Weights of a small transformer language model.
Size: width 192, vocabulary 4096.
Architecture: biases, tied embeddings, attention and MLP in parallel.
Each number is 500 + 25 x the weight over its row's rms, rounded and kept within 0 to 999. Layers, rows and columns count from 0. Numbers have three digits each. The size before them is the row's rms in percent of the matrix's.

# layer 4 MLP up, 768x192, rms 0.071, rows 356-496, columns 96-143
089:479496514502501514545521484495523452496467520540528482552424467460506540487483499489524497481504487535485504520483516532498471438515520508486537
109:496499501472509502520472472553484533521512463483518457484492472472535465551497482482474503498504506508463471512515515519496534492511499526482507
099:467502522469544504521520501481499507474496496485494448516524478463540509528500490461493529505484506534526458464468513533485464502498536502476485
101:541491439571516500494485492465507501483526506504508517520470480490541495496502523483536507509503513548524459480487494561477451512519520482496514
094:494534516491461544492496506486518463490480501506502477511503496504509455446489551505542489501511505518527482467514496466522517462514555539515501
113:515495532532502542517449497483492529453521508528487460522496474474487532494501475476505515525501508514489510518519503530538556491497545545517489
100:499530475477524481480507495444489447497486528511487524524462467499503512486523479468566498489478494496460493520504501516504528448485515488468469
096:534462499419495513465473446509466524501503536515496497494474489504493478491488491493496472450501496481445465508490484519511535505515497501515485
098:476520505492487491500547511506471485500513504461495500466480473507520477502519490511530547495522473555508522490534468489482477521516489521505494
091:530477466491553480510477490490488507484510509502488455493479490473480463531543485536490506533501458523471502527487486490477503539475481507480522
096:533534484499482511505445523484482492492517473514501462487524483485475547523489509482483471486544497500547497479528472507514493488570503489471507
100:507487512524519471570440480538499454477499542508480527502514478471523515514476533502527529481518490493517494453564430513478498528485496516531528
103:529503523490517510494511484494489507499505525520495515507518504447504520451499460502509490480533486516547493497471522500562514510508503493461504
111:541469443523511480507469493509494498483541501468471494514464486531530486468499461485511460538532494501445541504532479552495508517469499507506501
104:489461537522486477498520473495512493484494488465527497475448487499506483488485516454528463478500471523502491505503505519494542512493502536513520
091:483474440529501523518506522496494486471482491483488492487472460493514492493502536472510494495509466487479458481505511517507469486482515447509536
103:492518497537531533557462542470452511488513471495468521528515487553470545488514545471502532521518464523517501526518499482493533499499522516504477
093:504498486500504499500480459486502481455500447475505551520475515489507484529498506491547489512485457520510495503469479491499463448475481541480498
099:485501505518534527478526516527498487524522467507481490556529475490515471476531467500527437499514517552474532485490489509469502516466574479497540
096:506480474502509544506496508473491454485499470530532471511484499518522491477525488492561511535493508501484495489495494487495487522493523510489496
102:490519481454539493503510470493500524523481482557446461495481498452514507475480508530468504462542485519522460503520479515512428493515532501507464
094:486512488503533531489508494465514485498501506494525447512535481493487537500498504509531497534494464539514484530490510517533483448489488507495457
107:557451487492467535518493475500483498459501481525498473531504496545510451504499504474523529487494450534442504512519527481469475457517462521488515
092:508480507465527485496509455543489504486482482523493478473447495508548517497533475484486535562511435486465491512530491510466509489489532471521558
092:519515487507493477469490470476518481485490513526489517533515505470490475497546546508520545475526466505528461490509530539533453465494511531524485
097:484532496487518528558493487495473520497548499497533479509525483476500516490489478535523528503476478515505522520509469496528509490510478510518438
098:537499486469521499509489497482485506508512486563520485483464505524523499455473510496500509491532467478500475535505499495493469534533498481510533
099:559501509499497518541502504498495496529531523529510462489488496519538473530491448458513494504495494504497491520475495498540498464531493489509500
106:470498492541464475480457455517535500463493485522480505465486445496549488463540497427498529524519498524491472476470493519492545543505494455501498
104:510523485515520471493489495472496507509536493493483475537432441511499502519580526472485515501482526486490511510573456507499488514508461479502513
108:532484503484440549464476468526475472462511480513485490505497492530531487499472522517460483510484535460488469510519493486481555457531519505502508
099:488515497434489505530495482552467466505516498477491468493467455471506459500471505486529502496546514488477501491506488508501465488496518485484537
102:482529538516523483546480519549486511500494535498484468492490462499512492476490488498550517494580511503459467490526497539577492497503495484483529
104:524493479518506459477490483502475486478525498487509484505470501466522475497531534495476504480542493533472487514537480482481468492537492477544531
098:516518510512493478513448515505491488466504481522471481532504478520496520514503541468522477509526472537517497505523522482519469464494554472529480
101:470470487498482517534511508522518508508549529479525495498522496493484521515535487496521513530529505511500488522508465482491507479497462519506521
106:492540489523484513495479480532482463499476524548507492507490478496511474484479488465476503514511503505483512533479493482499484463512451513507516
093:464468506486542491515506428504506490523482492518482500484499457487514471519537483499516484527472488537470500474506526531526524501512496548496528
097:529557509473514494478510498534493493527496488498489467500514448501493521520492494481543515480522471511467483509476457517469483488531513517523521
105:474482515454532521515522468508487512492524483526477494526469513519543469495520513489536525486477469513434479509513492513505506516517506503472452
087:490474503501552514503519489525498483505542514516486475519490444523526500493526534496524481479478508509504543490501517497511531486526471483522494
099:551460478474512488529492513524472483476523492528499481523463475508459485478531515486531505470524490485493527499489500539497483468479496522507497
109:502490488498504506545502475503491510489518531526473514500490505529514531504517504495543480471539463511477493503532480516493484512484489533488540
097:494511499519545503505512509481478510494521440474485494473506484484522539413535515527472512538526470493482503500532541529515535473500503475496504
100:481487514442516501523484503489511536450513488519487498538507496532544485463550510500485488514505473512478542474516493515547522494512500473467513
089:496520509527550484496536492480476521484495500482471513544522493503514553531508499546509464516548508497479558524481512530511507474521490493475455
115:520500486496502519487510498457486534494498522531481491562503455485526485482519521490500516498498494513518443501496471524447501491509546484481487
096:483534541482505506516510486466509514523489471528453498501502499455498491535531520483518473468534453512501444484504462543523516543480491515482531
101:512509482532512511490491517498488485490515485466497483498526474461494522504514497476511526482474460547524478487531455471501514491458484496467502
091:480489510510494507481487444547498522507568454488468487511482471521488497456520495494480518494493525557504501543471492484504466488527483509499489
105:485523482487477525459512479511456536526508483560468477506487506503503533461538508488502487450500501495474472500498504514509515523513476491495547
107:507530482453507494495499485493510495515499493509482495510473477507513524484494504550494503502473493530486457531481496515470473495490489526514510
088:518478462515531493514502507517520523524500513499455486487470487481489499477524509511536516483507484495529505503508516487449533495477539506509521
094:484514529496532534499478463509506483495489496517520489484486461514493525508559508509504455521508511531453491496512462528455485511483484505487501
095:517461499526505493505518500522502445505533504525458472532499496478499495546499510463480527424522535514487503491511482521500482508525564493541473
100:517499475506529505498493492479495543468500468501499544518472519488511529496484468489508529498492499493442470533493459486517501475472495486517515
113:497447499517537558532515518521466476480535510526480452463525474489511475511515486487509514507546492560500497528497526466493469521500480530547511
096:504481490523508470557478458457497505516503467541482516509535500504537495474571518521488493498508483511490515562526515507480510502493492432516505
097:494486505503552502509481452469499499530537542483512511511503486501526522466507476473504520500516513516492483477511485517556510511527518462512504
098:492553469484482546481474513515487529485520472515489482516484463452474516512507523517508480501562491495517463486509481510504518499553484485475494
111:522462500507516519490474469497466505507469455479477478547504448516571477484531519491513480501553508494483516524505439502515495529503489479559527
098:512530498483485520505471531512510463535521498570514498510498487516493481520514522498498510506552492548498496499527464505477477436468522478474524
092:523502517549499491526499510465492487492511521530502525526480477494533477485493519490517528474509505471524511435544503529491494512509542490479518
098:490506537496486518536483495490481488520531558498483491505480470519514475485511496464479551499493523545466499491490528477491521513489515492533469
098:518472500503523494526540490500496500506555532523540539501529475501512472481537492551524488507497501468501500534484443469520499526515502444502515
098:544471491464485520458466468544437516481516516511483479490494524483488525515554504520557520478501469527502445501492490491505507520494492455465501
092:465482492525499498502480504524499492473504551514491466474525488509510513500559501475492522498502512544499489500530525484471548505485517495469507
096:484478508514507481518466504504499488468493529529501489490508471465530497458519497477533510491488468530504511522479507491473553512481467498523497
096:539468474489498521487512421525474491433522471486478544510490499469516483477470497509519565519522448510485492506533516533494474512489518485523520
105:485511470504504532493513480511492535516526444447459507508489491498501506493533510486483496518488487518487466461525447506467508490519452495536527
114:469556493528539507478495506504500530499524525520478530543484485528525459509545499512511498480468473500494476506501466484451526492540483487468529
090:523505526503506486554461502483491531499485500501488497542501503468548504510473460493505551464522502511498466513498505495503483488501494531493528
104:470523514496532492482426480505512519471509507434476517508510490441519526479492453461475455526506498509507506490503447533560556453500533486513520
091:486479461527511512526533511485503512476504516582473538487512450513510502469480487542530529486507496496494480503497513508530487537532455513527516
101:481483527510516504494566490490520515481520535466478504531533501514540504532500496493486516457516457529501490505485510525534539503467513458444496
093:521512492498497542520493509507508506480524483533495476537521507490477515474467514522497462508527456488480469524512477514494486465480516489481504
098:481479503519516509525475487514529462487506527485452522498526504492532536538474523494499522502511489519551523520516447511510507531491479457520518
101:483525450453477507469450519455476524460509538487508506510465491528499533516531544516538543493531483519429535475522507549491541518484492500489487
092:484567495510484493466483469494468489506486493549506469504543471533537518523535502514531521491510511502506526493536515497523510471523527535494484
096:510494502524533523503530499535495482525543474529469488511534436477545451476508495523518530427567513492504531499500483499514512511522529504444475
095:466472495478548542478495513490482483491490465510475474526494504479522498485511545512455528516524469521491479487511507535514487519518509516502540
106:469494513470504521491514484468522520496528549474503464509465439500524505544504518495512503535492481502493513512533482501532489502512510482500480
105:491473516451544517458523489484504503506535537497426503524497476487501503527496516520496506524534477519500476502498499474513491512496479494496540
104:498506486466502512477513503552485509547509491540490477520475455521519506518515491487476535496479478504475460460525499462519510514508555524513536
094:503467520527478480487518484509507530486506481509451493514493509456542534469522482503495484470553464510514491490517475476523511503507479510454536
091:508480529490513466511525476495476516529502469493467511501480476484520479465538498476550503451525479499508526483453484538534499502506500479481533
099:475467474506562508533523517539511492498498481532482475487465453486482497502485509498468484504526476510481438478468518480510463459495543491491502
098:510487476556494545526482481523466486516502501513479479439515468524496477520461457474460506480538487549524473517486535515511494504515512532476530
103:501505492507489521498523490528508523477513497544483490515541502447464506473537505510525508511503468465499519515502514533490491476497495517448507
098:475487493493497559558490518500475550485529469488526480509549508476511531515504485485492481529526463498529525468547516496526484489516516506455459
096:521460465506524558526537529535493526507516510507518499509474461533520476483543513496506549563516476515487533466497488514479502467465497506508489
095:544524466485485547494484519499465515493495504493472465499515493476514526522487523491532526504512525519532486487499437500482485497524519501455501
095:428454522518497452476519491447484516473500472537484506551498482557513529482524453483510486538486511493480496501536489534524519493489500491495521
095:484483501503551458526500485523504536484507514508460532549434508440510553440495556475526501507523484503495495505492525532500515508527533488511505
100:516513503529541529534476502497508477508531495510492480499496457559514453526507520492514564508513484522511480511513503504476492451472539500462502
089:511506547540492468494508475461522507505488553510462477490486481486497492467533476499523521533532437541512503444521486484449469508531526500461507
093:532513499551514512453510497508507490526514540499492503477490493500467537489497484518481531492496502489494502474514531492480468453481467520480508
088:498507520461518495466509538525478464526507509501433482511504469511512520495549527474476493474530514537493521472467498471473455457534498565456535
096:513490500504484524474559506539519502511550529501473513508500501500484488500484523504509524460510495532541509510498498508487502524496475491497537
104:494527477517509497552489475541487468490506518463495555499501469512493534501515504541493551530554473533453453463531499537474493505449502442457496
091:533494475523539507481526462509500489542530505489497475520546511449496485507520440497516591496481479528489446552472511535523524518495501483503490
098:553466531518516538504469497484469478502504521476473520506522475520494527522516489482460482511504497539516500526475440489488553526513503502564521
102:491442508516493485490501495477503539444511487516451504517510500456509534503463477520512499497492442516516500498508471520544441509514464464544511
105:488510465507492511502482532453504483438496514494478479523501451434510519511486542498507495520484515506520520479499441486537483485494510467504511
106:504523458471500519450479504519503513501479477526493508515469473538487497438521543493491499482513501523449458534525530492507545460523508515539502
105:495506491478512495542502476545482475481517523540490492529472489504493483524499459510551500507487448508503466480520503457489493501566545463486476
099:508508496500508486480523527481517493486547493528476485517505476429533502457493501527484520461520512475484493481534515500506541510522515500510472
107:481485466517498510534453490475475494500499477511500496510440517536517486433494521498494501471505493477475496520476463476524481467495508498535525
102:473467525495515503433489514462506491507510507492502474529502497489453512501489507454498511476495493514528508480538480498505495441481526487525528
091:479526468513531512509492501459492537487502505505489486498460485499520489473474502455513488519480508546493468541466513463521474512524471414501535
098:491462476509500501523521487484494503509508536541494523519463488483513482490532489509485496521505440503459516523546523508522439504462485490559508
107:484508478466496498544479471513491513472509535503480525501524513493492540474561526565500514526497506532497552492505518503495478534463501505499499
102:506490511514519549473500497500492524485523433491494499498507476509507513464506510472485523509497436507517463531533483515518467487526506475509456
113:489509489543508460511475494506485494498491506490503482523466478502524500483535509449528518479494516477465485504502500524474452514472511484516541
098:517533504461499527530537496490490507492464487496502531511491509522508537512514483529486499495564484482498479495522472480489504450487430490472507
093:530522518511528468503491489500507477492523466515472503511480508492480533497497513514504507477522444500487498458566474511464521506500534557476481
110:490479485538526514506461479470488469468500520537513493470481492456519490479533502469518521489528500496497464502488486495569467507520493475539503
111:481506494494516533498509499530513509478531511506491492524472475473510525446488491496523466487492526550515495499488481490530484516536515484480474
096:468541483510562526544477532488504511492516515535531504522423492506506527492492490509518499510499469542469523465515491524465527479485517487478485
097:508501487557518540502468490478501462476506497486492478467494464506483493414517496506509497494450494484495537498518498513482503483499475468514491
101:464485516454550477515538455513500509500487493493504536530523495467471481478537520519501516506532503514551481491505456474516510474477563501545517
099:485495501477491508484506480522503496468486494588492488532513477477533533471448538456533504472520494549463526505480471451499526479508532519455499
104:435484508470486494464499477473474542476529501467480526503480509491555486499488472500565516531502469505541518453515487515501549495486517530495502
106:498465551494506471515493504492512481449508533479469503540528471456502578532467488526494510517450513533524496481535493478510476483514492485513504
094:498456538485528510505514521486507504486505522505496521512531470496519475446521498505505528482479494525524464488505483484507514504498525472535511
094:494519494499500547516486508497500494467489509494502506527483488500544488441537490497508523471528474527504518563500455516546481512490516454529477
100:485487521509541477520529477493477468502502512529489500532453498483496444477509530505486515512492504477464470493497478519491559466518485507488513
097:486496457499540541551488505535511506500511507504477510508454494529508505517505483476523519500549495496462498483500523530507506460499489521474550
107:514460499488468514494491455477481462513509483507475482511473479542478466501543470475563469494510473499504513515515511553486494481482544474499546
100:562513487507480538510460481467456495496536483483467504516521436557495504517495486501507516472519520534483472448511520516458478532522474558472522
090:513507486471499487491485524506512526435500487482493543522513458453492516519525483504529484497506540496495521458511497487526501535485509518519504
112:489525439465504504507470490523467463471521499477492493497522463473503492516550498509530493434517452487502519464534458552503522479492491496544520
098:542490494460546505523518507503529502473483482474494455465507483479546551512481549486503487432486487502523504502503495500539486462507516534532560
096:499482454496475515513546499489514468531492477540479509473434495515485521456463485469543474466545503506506519519478479518499512484482506461512469
096:499488491493578523504529506460511544459549478473466483520520475499481464496567501523534512489481534494425500510496480506479506517448471491488467
094:482543463513497511500441478514525516490493535485489499524494526509490564502491514519512548497519437493487526453529496514517492481461512496488472
105:487539511484505506517471473474449489538545514530476488483444497506531498530539508481528472477499518482479462484532455463505536491553493509485484
096:533485478522520494492499508498502511514502480480465455518452497472519498478521514531529557477502496531518501477534463495502486507532494510521483
092:522519513513462519481535492452494489472517517473488488529505469537538492474505510495517487566485483528484502532499509514498509531496446527463492
115:511474485464537477478508498465497464483532461514450533503494488514489506509488531492507523474509466486476520524538453479476478493497512472492522
096:485499529439520511515511489508503499543532493472452484572534524483497501508489459539479506515500506512525483536523467491499479490507483519528467
# layer 4 MLP down (transposed), 768x192, rms 0.0616, rows 356-496, columns 96-143
100:512492517557521510470500489492531529500543445438507475419517484510507502483502465447510461517481496490497460518508499479492496566534497474526503
109:492525511514510515537527507477527486471513524504506532489522508492480519458494536535508482520453467453537555512519504524473500468449496462505474
098:514480458499489454466549528547449495507496476485517505540420527521516470504471545506475544489584522488474530513542504497529480497508493469487535
104:522535519462532527508553495513493504527508564534485479505484502558468472493531459521489515508504538503468479549496463501526547537506500497501486
096:488535495477580499487518491522461534518523507468516514511468515477513506520505457491499542483525487487465493523485453522491483481454460534502497
104:490497493488480527518490488524504514463502514462528504509484497482495521551511484497490536525495491494485504539455551474533525485449467544498490
101:493486492504481550520489486506473519480536504533509502521496509502537498474458513540502495529496495494506510487506472511480525494508538543512514
102:511549519504509467502427508554476522511538501511480475529497498487475484506481498520530493520532521495487502552499492534520464521527503464491500
096:494520467486495495493524512461538514499519509499477509485469497498516525485500504498488457510474512522480514529503499475480482492500474521498485
091:447504524473494514529528525502509471515496504513485509487518480545508521505461522447482535486512512511499494477523522518532479450490454483530509
102:524449505496502473487529469480531507498498492483489543532492497508483437475499484484507524491456482488474509527464492501489484523475507505531477
100:552451508464496518468521457498488541511489493529555455457496506527525452479495473495485463561508528503451516519483538512493490457489496510540499
096:534506485459490519521466499513533508514487471494504470492492518540493485554522517469515528529475471524481487549474476514449449497498479451525502
117:506505480512538475484493564523521540537481467521480490528488513501525511458528490490530471484549488484487512508482520520510516493511463476502519
106:502504548470517509490506487490479460512512525453486541485526504476504503492508535496473524475469518485505510500470468534502472503518478493481503
090:524532502519526476532450486507491506482502499525495498503509566543508439519508478514479538511478484477495541489505481484528549512483476494480512
099:489508484484496505479469520496524477473525525512481464499483517482543508494475474517490458475515521473478501491497505461549506529472491516471523
095:497498543532500481524553507504502457522492500479525471512522522496528520499486550466475479478480522512478532505511529476494526530508492497543509
102:517508530476486462526499510523549491418466536510480501485478517481459502455484547522456548524447492447480496522476551498507482485496474504500471
098:478495490516507469486522479480472509481484521453487518513482487501481455533555483513479500471503536530510536480513501504509538452522467480553520
100:434531490509472524501486487506457455451463518506556538501510471493513480496534498516505514519467535498472488494512514543524538526458450496507493
099:508493463492460510488524514472487479491515479500502557569473508474522500516517502455507533453495544490486479536497482530509468519471513472534531
107:531467483481500473479517508462523495526522489455489526458527462514496497500513530485531531460526509515466506516544485476496481498492467476502546
091:518523487537472512497531530470532504494517469495490489525487532523510473471496483495463500458461476530524487518492506482530455490462447509481474
091:458521479530492506527489511506526532501438489484514473546524494536544488483454478454519501499488534497474497515493489474504495500465516482491498
094:509523517517498508509527511487502517467509496519541527510506494511466532513493498521472456492484500512466510501496511552501508530471516497500478
096:432488468521490518500525560492556500536512512450481491474535500488479514526474483521450527515456487522498504489504498473495501534475515516502488
105:466491520521494489467486498532507517443503516489460503437547459463472524490457518538476488503507498515519474507501512495459528495513510526523501
097:465523527488529488488492475496460527538496508505540486531512547477527465497482449508477500484481559516522469533498458496544477484510560556476517
103:508502440487493482543489502514476502492516538547499522479497512516510565480463530493520461509520504484505485481476523497479494534523527500518553
099:541511509489546501529528515500561524533512560515541511486543518489504516504443466531501458519498472504496532464488455530549513515452498479448499
104:497514478486486570486492567471487442490511507504523494501516493479509527558485519491465475500507516526494476520521509463514497522536468493492538
101:533458503468452500486504512516509492502505518519499486459513523485531541501517468446486531502467549511525510455511491513465500468527463517495483
101:540516533460476511530564482533468482501486502470517472459526487525533537463514487500507502520466509495503504507525497468475517483554469459526511
102:461483462500502511493535483533483510486494485533515520513500538518489467497472484522517534503501460482515513493519516527515505527503501505477498
096:518482475496514445492518524467522487435483481530487491496476510498546506493468499501525520523490539495495521463468519501508493566493495532522504
103:520484501524541524481500503502533523480501561464463558461511514498520502488505547539456517509491488481483486480478474546522532509484496512511484
091:475482475478479528476508530526547574528473464493519520511503556525503552465460464478518539460519494478530472491473498481520480455445502509500484
098:502527445539497534526519506489514512465498489473487495553478509528502475487504517491491497498476502441512485501484533458515477471441520525473471
126:489551501517503495478493515504463503490517473448496483489528460503483523521536554491475466522505459483541489467481491511491492529483494469496501
096:470499511528470512473473514517523531511466517489495498451500514452500520506467491536505490486491521439485447469469480454488486528539481535516479
097:467510522521535514503510479482508542509546470501510490458516534508498481549488478513468486488527494514482557518503448452484527536507505532497489
107:526503521509487507491533469478492543439472520512521514517479474498514476473508467495482494509485503514474539474477466475518522507497484551516473
098:489520517501451492475508537501609490461509551531482503511521488515474487523499468444489479478503484533507458522497496493495518489525494557464451
097:501507539531481507515456507470492463539465506487522463438486491482476488520498484503496517484517492519510490517477509508483489515499502535517514
094:497483489509465478516458511531534491537520502511507481472490503476502452454521519463490543484496517491495485493519523494489446501482500518494533
122:532538507447524515452489494455526473514537524508485502467515488553482504512581531510478467521482480498491487494528491536527518497508497499498474
095:489521479493471494527510498524481471499551504444503491515484484470460522482481495509481547540502488490469529503479497476489563490470507490525496
105:462480515502527492521509500512487471505556492523492504541481513497479455494482488473522518504509503523492518513486476566528501505496488507515512
086:500498525481486447471475485444473530514479540512556528473498508495524517522464486499515494506552495523528491478510478523467515463505527526510494
098:501509483503500508511468519503532482484481470473493518534473531502535509473512530493459480519480469463532495524454510480527528537500505532499469
107:462509486526512514516470481510464526520536498498537511504502517512506511488478509531513526495517510508509487486519497545537486477486466516528465
092:481490545507513517480497515517497449510519464495519525491499519470479494508482492485472508509487523504533485532500458491523518524531478480479467
100:519486479486497452491520521533507511502481493497478481499518498509488527472472491522499558521490512456552501541507486470523519449548498467479495
096:522534525506454535529524485484430510466504483499502477491461511535490504461518530505537506570526484490527511498465504501458545519499463512499480
099:466515505468505510489533529555498458492543536468494504501468478495482496508487550478470503519478552515497488485518516509470516560513480505495515
111:469519495525525510484449511512488532518488465554528502517485490470499531507518532507452537482506464500461485491506463477501514562491515534511512
098:515497543488504520499514476476501527472524489476501533535469526518512509454468472485501528499492489487527483484471513479580483505447502536511471
100:541522472524537475535511492532419533473476479488507491521504492461487501511499506488505491538494460519494476513492481534490510554516441458511480
105:496434530533526501517532441481538458495508527497495525521490521513522462480507492500503506511496496471471504525501507504528504507477513511527474
107:480506468536479502497495508524521523501498510554488536515521499483456520482474508514490491535495481518498524488494533477478462482448541525464489
105:523511485460502477508474493521515525488486539510524492515530518512468507515511479504480516490497510455470488520562544479480554474495515546454474
092:479489489496501500488515505468454550536495497458476480513496538554537526487509503522505484536506511498457519494527465503494473493539486447501506
094:484478462505496507524481473494524530487460499518487521492498504482508504521451478523504494473505500512484506482482523514518506488467522496488511
090:518512487500462491507476507530462488492530566475493528464476536486452522518451534476536515556499517526489505478489517478477488458521508508499492
095:470510494486451478518490507474471473512493515509524499503514487491474513537477531502486516509484507497464502493498457523523531469516475520497459
098:558491526524509506482459527466461510495540472494525545504505569475524530460476483518460483490496529486517471487483476488569471493492496523516502
096:450506496477489544460501435476498516517491510503508482512509552511479501522493464518489523538468525490493516494527461504487497486498540505522481
096:477475484481533491478486520507546521541486510515503483488510506516525537547517486483507466480522439539515491460461475493494450493490495519498506
101:463519463482496514506512521494502466453491503481477501503485484479514527455516513556539543520507507472510528512462524488511540472491519480500503
105:507500483458496541480515503484482506532518489503535502446531496543524495473452483524474456472508485505515507482514463527462497503544487447445490
090:487477509502502524485513508533517457494542495547565485515531502500488486537499514486455484489505492498486488469481448534515500543498542449476505
100:476451498541472538475495440535477485494470551491509474538491524520461458548459548524543514481439471487502505523477505512475471484513521507467487
087:515501499476490492487458510500519491522463525493533531527444462464501506492530534484474463504456481486505501478517491477493524490515544512495468
099:544472553547524492431472505493453481500521499525530482499483481488496479538531517510508472499526508485488487490490484485490487517493468514529581
102:503476513488503470492538547464493488514494513484489560522491502483502504518524497484493525508501525517542508508508485453469514520559527538496523
097:489506519495531477511522545507466529504499497520536517506496533486467505493525466500485496451499508472432459530483540520458504501489519479492500
096:520483538517555541499543465482529461499490490541451483526488536476500477492519476514480490515534512508541469545480488466486457506529505473517509
099:564513504502528497471509525520551527468500530483500511530476548486454487496496446492489467509500482503495504504472461507504507505468487501450489
101:492504544480495460508492529483482483486485548498479501522463560510451477507504514456521514583469497509505483491476528501503454501506499468500484
095:475538461492489464546521507512485512516482546484529513484501521498520463538519507522509484505481449509523486445501524472515474518486529526497521
100:499516490518459500518510470500538489511451540499519510514481541502489494483489520530479525457514494551507539467475564548464516440484478455508534
108:514492504483483503520431523522462493528544497505490522551530477483494454496535513469499468453452512495509486490521507530526465480462498504490447
107:513510506485502485524477513492462487505508490525503463532492470484469480550474487500496510497498493468541574514513509496480496474497555495473464
092:508524471511486449518510517507510522532442506512496536461548504498509503510486477502519538528504530495483487487519519536502506477528505484476446
104:497516490507512544515529546500492486492538472522559456503523472505514543500475490524493530535510491497483479468512526519487493547534535488459508
095:490506488486476515499518487468485480455469431469495485483522500559549507463488504503519525521496486525482542514482504526524479503510466457509495
091:491488480442485469517487518490544508504487484503521487512494525499539495464512493502501494494515437483488484481507517500482502473480487499545508
100:473512472535531481514476563509555483557492482505519496490463486498524477538485496495490459503467512541533485512499500466524484512525476494514467
098:509475490483508503515464453566466469504493488443505493522452501505463477493493500476521501436482502464492500464441554496491502480479499495556517
095:443526511484450504480500509472466503504452481489520531475530532496523501512540450475498487437524526465483475504531490546500521539504436489502477
101:509491526531529507484516514446515524486554479505493522506471525543478484467525479521460521474542437491487517520490551504496521511514476511545466
094:503488499522503526518538518537537499527507478503484479512522542447546479509491514472521507440520533492482536494477524482504494504462477491554538
094:503478463520476467465474484474512485532480502487516475463528454505515483492499528467460552513491530486511509522510545464537528564506511501463526
096:491519475452482516495496509495460472511466505533503458487484560511495560497475531525470447478523474494508475504507544495504505510472501483496493
092:550506479545515500472450498513470494503445457464513502498464494499464473548481485536466518500466509551473537522508533497515531494503483533489494
093:475517523482549492542468512494467489493508503469504498566498514529519507497454499485535514492521497495477471518520454509491523581498527511489482
097:489500501502517503461497514459510488472498496459533459519488495470477496527536488527527480511499509471488469528491489552528533543469496464530464
086:472505558501522493460513502458518532467479501523478527458497493521493523483501479504500503518543517442493466522546535542466439489492514490453511
096:503506497517499532487530528519528484467477474462484438524505485446532518514502536478500492454462493490486431512508497445487508514520516498470456
095:481504516509474495471497484500489532509446479472488486469495511513488468477453512488515448479525474406490475512509505546511463490485501502447482
093:481516525526463438493513504481469529517507480518529485480456537486495549504508496507527494510484507530493475470505486513475527526493522517468501
094:537544554492470522443509532541464494485520477467556464525514482518482530518491515515518490455480507496473515516522516495498483505487508493470461
100:515495503487504501514452513510498486522542486503500523542527469494513487504455508488510521511491488481518451470471502514488469493511523530553531
107:509487493468525539453498517527489502513491517480484485488512493486476482461516519524540510476543511464525557498481476510512502507492501482487507
099:477495518500516506497479471506582511477494506500506497496556537513504460527492497492518493519471505494500487513499504463489500490525520517481414
093:502483509499511489516481535504506506528541517522548528510503529516468498509489518463481459469454539497518497492515501461485490500512495528516478
106:557510514455508525463541501490484522490508491474522513485497475486501525498517479470509503505488530532510500478523470484488502506502509496500533
099:443509497499499497533465492462518488522473499511504513459525474534456501490514487499506454535538510498487487512485525473504517485501478505444492
087:516521520481481455506501490502514502529462510530531473546522526495512494536465487529503501480507516422487552443534512535480520483479515541462473
096:492543489476522538504495493485514529491493518513525561498517472510477536500498471471482486457488503491471500475479480492494469468516521495503534
104:504505582478510472509518493491525485530503461474492480497517485490527557491471475490499474478471499468515464528502488479484519467477489486470486
104:461507493531516469457497463449437507479457535508520460505490493492519436473494480495480476498498462482508531485528514492532508500517538508489532
108:460469491518454506476499448520565491515477499527527458489523468451513502487527492482508497537506506514490525544501483487479517530511513527469511
095:542492509497485462486515480512499495478522519487538515482509475516516491443500503487519526498482473500500483493528481484435496525536547524531534
092:502507447439454456484521495514551484492466511503543488492471511486488505522491492511510513532461527510487507484471516513522546519510465442516490
101:495498497485479485537508464506536518517522516493487501486527494499482491510478542562462515470507487507522481492506491477465498503520516549473512
113:507473541491484540501509451486429537502516515515483522532464527494510439523530469525505482478505517544512481478516495488504492488490500491498511
104:530493503509496482454489480462492492501467473478501511450551462518529469487494471497515451477508509497532476512474514433512509505507481478489486
099:532525504475547468530510506516502533530506519500525486516476520481481534527490468510501444488490497486479476483494515490518514483495475503505509
099:515496467520484463498467516504472473508470453522490448469499483480492537507532481460522514503483499454496509497475530530517503507512468499529521
090:548510467539488505535478521493532496501520505513499521458480517500491452515530505484475491480510495470482515504482510511514494493475474492500514
100:486504488505519476513504527529491524477459465555485545530499526493496495473526484544490491513491533506457510532551535537491514514454499481508505
100:500488537491519483433497513460499509504505475478517484513547495492537490479514518485500450491530478512505476508500495529544472511493494474484513
092:488531495535465530474485527469468539467504488493516502472475486507467516502488527500544483503532507453459511523475496492508475494515517549476474
096:526522509484505511510492533516456499516515491533531474470502499501471481512493504456506494485461509525444484453519525487497499489509499536499527
098:503487502516489516516449479522538520492493465515509444466486460483471474523466491534480504503519495486485502466456483455535489505500496498513513
091:487520488464494482514441518477534486555456510523491482535496500493485500462514495490441491515487504500459485522501494494457502578481463508499484
102:538477505534553508513499522514445501525500514523496519461514507496489497460494510507512537483518505505448451517490507470531472523487496513494448
097:479497500518473462489511486511456506509510509514572526507501479536472493499518516556527522503495528487496512491471531497484489494501541481495504
092:531503468536450472505480556476500521521482473508505521467486527446540474492464509453479491494483500488469516500466500516507520468450521463470497
108:525494499494493533491493517478499489467492490482498499475480501489493499484490476524543504526478503549498484523462456457486455512498462511451481
095:537545511496528503526450484510462513526520535505505474529500515495499502509506530499478515535467526514506498494475505479517499497516459531525488
091:489517516489534497479498505469486477494496509476508493481529479469558482521519514520448502520440483502494498503528519472484530548518471521497538
098:505500478535464500509481504516469469517469509525530512468533560525531560470459491498478488505536508440551500468536538517493494453522538493501500
102:520514554538519480501542524477487505522544495463510503467547482474502496506503490472487473510457522519547481541476453525475476519511492479532546
108:444537506541482474500477483498472515536531463513436519458501529499491486479504457500513527550503478493483521512498484468482507538508517496484467
094:522497536504544501530473479511474479437517526511516527481511481468485487515507468502468513505437509524528516493537529491488504519506488447521543
089:484520498510527473529472521533498521521480502513509501516504537497499482527481496509437532451484536492502531482499515484510491506498494530488482
111:507482471479480497458480575499501445496530478503507493452493496513476536505468491503471527519499483474489510506534446509486481526483535504442506
103:517507506504494465509448532478484528440467494495523500452494487525487532492542577479489486514516483491475528490550492537477531512531494494458487